config.toml
d_model = 384
activation = "swiglu"
attn_scale = 0.125
tie_embeddings = true
init = "uniform"
weight_decay = 0.0
steps = 6865
Each number is 500 + 40 x the weight over the matrix's rms, rounded and kept within 0 to 999. Layers, rows and columns count from 0. Numbers have three digits each.

# q: layer 4 attention query, 384x384, rms 0.0907, rows 59-63,123-127,187-191,251-255,315-319,378-383, columns 352-383
# k: layer 4 attention key, 64x384, rms 0.0678, rows 58-63, columns 352-383
# v: layer 4 attention value, 64x384, rms 0.0801, rows 0-18, columns 352-383
# o: layer 4 attention output (transposed), 384x384, rms 0.0963, rows 0-18,64-82,128-146,192-210,256-273,320-337, columns 352-383
q378:535452442486507555483427485610485539497481457455551470530584475554591495451511507489476472568500
k58:521477569424543491548529471497504471485557499454496475461568477543524560566467516525479564480540
q59:458477433501518476483574507531506591437473504486411498531477506486512474538450568507399511567502
q123:586496473558490485526509522482501419535508511407451510491508448472513484511520473575451499458520
q187:483529470499492554525454499506524481416496492499549521469472496474537506543533513482539480497485
q251:584467513503486553492549511485498415514530564503562450514507450531493509505529429508500508485491
q315:512501477498507548503546494469498492543509515522467481502451469497459485555453408552557506535506
q379:541532522431500473540516494464522463499528534543529564482438470529477495475573529543470497478518
k59:468475526483490447533460468491532514532512463530445470586525565472528530528502582538424523549530
q60:463442492499460507549544475536485550503535485523505487522431515497509502524522468543589483447484
q124:475541454608526492507523479462521549518477486474501458534558426524493498481480527450536496547547
q188:524456525487465491514473487531497509488469445523419461493501498457473478518474550492560487545511
q252:498464508518511419533451506510507546471503555418523490488514457473560508563474515498488459440501
q316:444517451566499493491543512477489546492477504445497492530548505502535492475480565444485490468516
q380:476546512522510498502509532470486505521460547463583486526478500505480541532495475440464493511528
k60:501506485447499535485569447512481500500596495474472572509461483506518547441487471562569440489506
q61:479510503593509569433506507404494426578514480477530523486532476471474516433519479542583517476442
q125:519478468412490514520543491498491519528517488439496494508496486542501479502531469498501472524473
q189:567478502554473487504445499465459478553460501475470540530430482519548496498506484557489496523510
q253:431455468449506470512559532529502454439441520478443492502494451532503485445519487579457513454497
q317:506451430469501552472512496529517446491468426561541563494471433524513504496479489501453499530524
q381:449535540528499512463501487502490514503461507504487514483510568498512518494416527500542513495487
k61:479513541520472581467549484466543443560509471471510576546487566505488513486527480510554485435475
q62:483426532496484512536540498534468550538493564493493487503488444488550484500472490478445530547518
q126:461521549486475474483489494504502537498531470510559527471398520475511500494532552476517501479482
q190:482506569486468524534486487531515443526486525516541480463479504490509483459523531500556507468491
q254:517504501586474462478484502493499510469503530522422473481483461494504503510530474542460518469497
q318:492491466531483479517495491477487487516472572513510489492468572468512512449511460530559486480506
q382:532489498494536512466524490555472486522442565506558535509468514514555496449502439494414542481493
k62:532514451459466537503527503559530549491500522509530473502406450421505506502502505554505518516526
q63:521479537489488436553498495488497541402509407462459556514539568507429516462523473464526490538549
q127:475488482495486536454499490528495431513493516431586517514414493466568499508449587607528525531441
q191:503546440489505523481462495525484486500489477512510486477527556525514494522550538498493489462480
q255:523479547610497468522529516504451437587514525518499520496534509508455508574500617513471529530498
q319:493452487562509496497487484520456526487510536440507508494507498484596495554515540529472488505487
q383:498483478533513510453578495515507572518536441506511479489497492474494506563449523485480459489506
k63:499409566499551477551492501472514535539463481476495561509533510545486476467514446488533511519523
v0:557534468446473490466499494450502571646475526486506521481526503529518518543485457491491488468495
o0:482493512485459510578566519504509480510512482470581437570528446481416493431508479453454549468560
o64:416533543535522504467449470513467551489457434467415552427489483529453494520507536537562477546496
o128:518525457501542477544521475522457523447527510492483552433528473516533510551549495538548485529480
o192:557571505504490558490485426489499456443505571527500451562402507524505433507536507459424556410514
o256:477486474513512507452508491546509527498466516550530505521489548533480548505487571463507443536459
o320:514433496516464475505429492439491488538543546510471528431555549541528474509506482468461554593473
v1:525484532504473424518469499488540562506475458558527487466524507491428529581558481492488496454491
o1:543499515565531529505568501495443411525485547441529437537555517529511463429525520516493456503517
o65:547499530543492474485523506452477503508469455541539488465468558512544527584508455532502496527494
o129:428545478454465499511508543508474536478487477506488532426508464512529520507496580431532513412524
o193:439450532528513455477552476492494487465486549519536524493488468551493491563438475516519432530523
o257:476525546491544550466436504508482474497514545498488505517521473506526479450502421488436520500510
o321:505435498428516474467440518484573596450555500441430495455527506473516572523450507460520556541542
v2:506458561483509580512521486466507566471490475462442575466546462478530499476492458430506454526548
o2:523488460493548534407521550574570477490451439494552550572478476512503502491399443557533553506522
o66:529448559502491471553554506490494515565448496493464503546464480421505439494516596475491511497451
o130:492437482479497499536506493492528576459526538606511499365483524533499529520542544467453552484531
o194:445531481475490406548452485532465418471498566474450426553547551518489449537493486556475544518481
o258:512543535530550490484495465460483489467556527476502488511503501508466462489516434460521513514477
o322:402456465454481505488437535457456484531451542491512481485541497504490506493472482486463416508514
v3:569484522459478498536500498499513596501503521521467506511520544479527509466481507504500520512479
o3:474568535511439553431505485479523499452451478504530442414435472490528449573476582517469516504443
o67:510444519487506526520482334465476488538578516457526486485530578512488535508510523505507484557547
o131:483444436483489441489455484552530459465551512570462556568443566527509496486510513489509436486531
o195:449512474511499505565561545479527509503467522476457490520513466475446529459508486532487502499491
o259:472535495469459544474511561520488535520482495537451533456490455455494477488528481486470504536486
o323:448488435518565491507532533517440456502478542490455535526555494504504529509529480461499517511548
v4:512510452538471558540575482472509512528504462491505500479487476483571481524473410513454506468471
o4:444507483416570471453522522489471482411492433496517481527534548467481498525455584450517486561544
o68:499479526558482494533500505562544450495495470452489475444545469434548542534581502528486567462466
o132:460536500513459546491486504484462441447602561567580517440407527503502470497531539424563516496499
o196:571515476502583490541416423535564534539476461515504531540481446541479462511476581501459440458487
o260:537534503520433475540467572489437521568497495431478514503518415511444580513481456557485520500489
o324:518443483536558569554564471496483582503479559465408470480534515523507435416473423492484454522487
v5:485412544494503403436571496447503514462470498516576453533551452550536491528456458477420491471546
o5:523488460538511625538422531623468485493605511463522525526494496471412513507528458464481498480507
o69:471509506516556486501489507437511474517490467464496477516490493467522513450490530447523520521486
o133:502518581526510538567447572436466474512425458502494540517522512529528477510485567480479566480432
o197:475495494501464434394513458529524482485465499509527408544525470557523536575504551528512533505467
o261:470494466453436464493554407470512508512515560460498479472575529491543473606501483575474462489551
o325:519485516461535552496545513505458480538431502532455535504496465478541567451522454474503401542476
v6:553528516532518524488491505491475515496524420585523564514505563493511521515493456395457488488511
o6:439506421477505503486450456493513475496545524429507514460452485466482533494525539525499474527427
o70:469466479533462461533510574491549547458521570511477488520531493491444477500541470482484514547426
o134:471486475556463471506505490553442524427418491524480449552592438464539495507443480493510534557497
o198:499515595532496532523460510584472549477432489543485580475494505522473489466511556495528521462563
o262:559489546469508580533499448518526515530458442525526572546422551522446455443489516511451443515516
o326:486518541461537455528566538464494506597513514520550453509600483523503545504512475440481543480522
v7:548446517520483500524429520529480502455548457526444513506435480523494509526457481530495488453551
o7:465528505548523548470544459474542503474542487459512548516492519504490477413511519523528503515505
o71:558468481521547458562466568539426527573537513508540498506552478503459578501516599447511475419528
o135:500428567394500516531516496540535407514415526511541566493520530445588490542470483474495574522464
o199:515520506578450483458506552461497502496480466502438463538489442529475499480520464515513587545468
o263:526557490528436485467531460500493499498513544484486455515493545466466481483508497442497451486447
o327:476493491477515514536497551520489509460429492508520451491485470508448474573501544517464527517459
v8:569608385507510499516530508440478525550472554459419514507508489535488495525557488556408502469507
o8:478463549550499481456394497545482508510424438530547455431571473495503503484430581395498420542505
o72:497581538528477461507506439433459511492604556560570483484507578494530425472552473513542520515551
o136:518472512479535484533499412476536476446545479413520505525499450468483490499501494531486471501542
o200:497451471481504492489509502463467445533493527516557469521536469508483501534573510537524520495459
o264:502514508454482526562560586496471550511513511530517494527520511441496552455505500502469526527472
o328:482518464475471552496567456494493485512430522552492487552439521513444490502512398524519544497467
v9:481476512476499548495481503524531474482483499532498490474416445465506486494482530497614483412479
o9:526517507540466402483540492420488521482502538581518482479538533592503557486524561472408506469527
o73:542478521491497500486494447495538498471459503512469497515467444520476502523552432466614553490501
o137:559516527470395542451578535469407517494479507460543498372512480511587466439553516545571493504493
o201:469526509489558518572462494533489501448516511481519528458500426472461532531485497491437504529503
o265:483526478519555495529425462568535509488506428433454487529491560482463500536500475494487446559482
o329:475426525472471548541459520529584476505517436507484531518534526460516482477479550504520563551524
v10:542475488552465480546444509504472491437495522537509552524430494481516510553544467565463507515479
o10:461532486528494560443485434443525443558447451448452500488446498450463457411463560456521482507459
o74:528544457529493540562548506619499531493480510463540473459495433525520500495527432544447507478504
o138:510541507497447544430489519502481512521492610486555512447571516581504526487471514496490513553507
o202:499523505481528427515519540522494495499570500570475541544473531468580549514537465556498469497541
o266:461461498473527521447460486541547560482586458556489472526495501525526529526579546576536473521578
o330:541488527515474468548539534399481427546518518523493461524577502446546402532516521480466483499457
v11:396513511551503528502525510525478536463530486488565440498449524483546502488550560435452503479464
o11:536444474512479451498520407511547522467489521512496537521569549460498499511481442596519496564504
o75:408498519499497474493439545487508433513490516494460538497480450551451490495433542465488523479545
o139:510560499540541525526540515473455564543503534511444521481441489542483455491511512517540454493481
o203:592446525505495502424517499541479537514561488537576486502511523485516528521518473428463549431522
o267:508475522470484540540456471501521475489516473474495513452560455452519484484446503476455464469532
o331:509461446482528503517494571502516460477456475443497559482453514443518540419453563520536479530504
v12:493474483566534461488547507413493447444530530484478454463501493478550506557482429499469532469490
o12:500517443466531487572415541530572513445481455577508418492481557493509490486524472549524423472525
o76:488537469554525554473537546508507477487501479461464490428520482517546514523570532512525456512416
o140:474468524498536514410562457536514535511539540552503525542427486491482484440497542449496531428472
o204:559457492540433441508529492498469484526463467414597529538515512561525504515466494524481506554576
o268:489497548545448552527530518492490455526550507494451490505510505475487517487469550473499531513455
o332:564553476472549537499439432519530474495527512472534495552543491480543500546570458515523505506486
v13:514505487434518467474611492468496496521456475516420555511558378511521510507494526566484523469540
o13:501535488493508496458431559546470463515510537509548466481530585503500439511473584464513507570494
o77:524480491495532534502526447462543518474510437502496515489503493462483526553448458567513552448461
o141:522522551519460464519537543434454445462436455486545467485487455536484601459515506479466480483544
o205:472524497490478529471465441497456513494564519499502450490459542488491493487555472474522537520544
o269:514484502520482492556475497504472590483526542508448494518531479490528461470504467418497446460551
o333:495478484523458521505544460558501482553461564558503547522477463451458486485492472571482514473506
v14:462465504499502490480519518513481453552448515475498577503596567517447511461511517539443469520465
o14:537536481481569537482482467451510594551484437537483396472439467430486493544469523496523552491535
o78:445460463512476504435468503535484501514505499481534457512464484502473517505506532498545490519430
o142:495470551506447508449457496472501439540475468492526495475497509553543519478566481469428463474545
o206:483584539508502513542546459471514499426488557496434518448440535494481493497453466537574521403485
o270:495483484497501476497454461506495471428586586488472411568524513512517507418473429488459476522508
o334:520462485485501469595548536479527467513515540454526544485540517504509480485456520477467521512540
v15:490527551449476488572514487474538418444497445523578440519538477467496489455442506464478508462443
o15:527467408412448519540495547573358597521511428524529536610499509608428518476542452448494511511562
o79:498498556522493563462561420429553519487502459422504496497474444478487535452523503531503469426487
o143:511505505588491504472507420462595479493460573563498471509484459499567480508514511509505548575456
o207:456555485470537467494499503477496483504454518428453516402534539415469555458474558524558499547487
o271:471455467495553476500463577562516486463523495487543494497524506492497500488491540507545471512504
o335:478491548558479525500462490519463495567461525467543531506473580500468499535498426560445500494465
v16:452475487433483469562478507447502453549475516457524568502486496529501486522613464532461440513484
o16:492509465505570506505561516563500490462523503579512423448524517519491482479436502499509441455491
o80:441571498533551461463478518510517546493524529580512564497537499528470500517538493468502497482546
o144:513445521470440536467502464462473450552505517514508476490586584527488515481480459475506528536524
o208:574412584511491531514437528479536513509429454407453497541453472429517457493388514536477544531481
o272:447563443494410415531476471521510569505471434460559488545493430412543504525478558487506569541503
o336:507454532520449551458509567574476457437542575432497534551456401520532508553620528547493494479499
v17:489506581512477466535444494527536473567475461458459521513550480465589491461512457539532483511475
o17:464479491448469431571542540547446533534500511443563538607551556537408543491385567493542466562553
o81:477473479489472543485488525396512440476469485509520422437523444483575420448464484477497561539499
o145:474474524496503616467484488516536477557437480537401459443434502512504476477514492516546510487567
o209:507493469506450500470585471539472582524536438477508564481463521558436518532601548507479540457475
o273:481489478551514472417462452585489527480591543500529522522518528518519552537521501438406488527441
o337:549485455516527501475522575540563535467563515505508481433504471482554516472596439485477510518539
v18:559497503480538442454533506496462539501549440474505561489467529497534496551518492529447486526548
o18:442542499545509590490423485508549492449527546484528505520449506529501435537509550504561475466468
o82:425446464603540513523481432516436561482482450523498446547516469505439546477518479461499609478537
o146:443437528493481467532471460522433440567450467537540561413487445510452483487459453504469501529488
o210:560509478456449538555571478511566441453474555469505478531566499461528555534515512552497497548474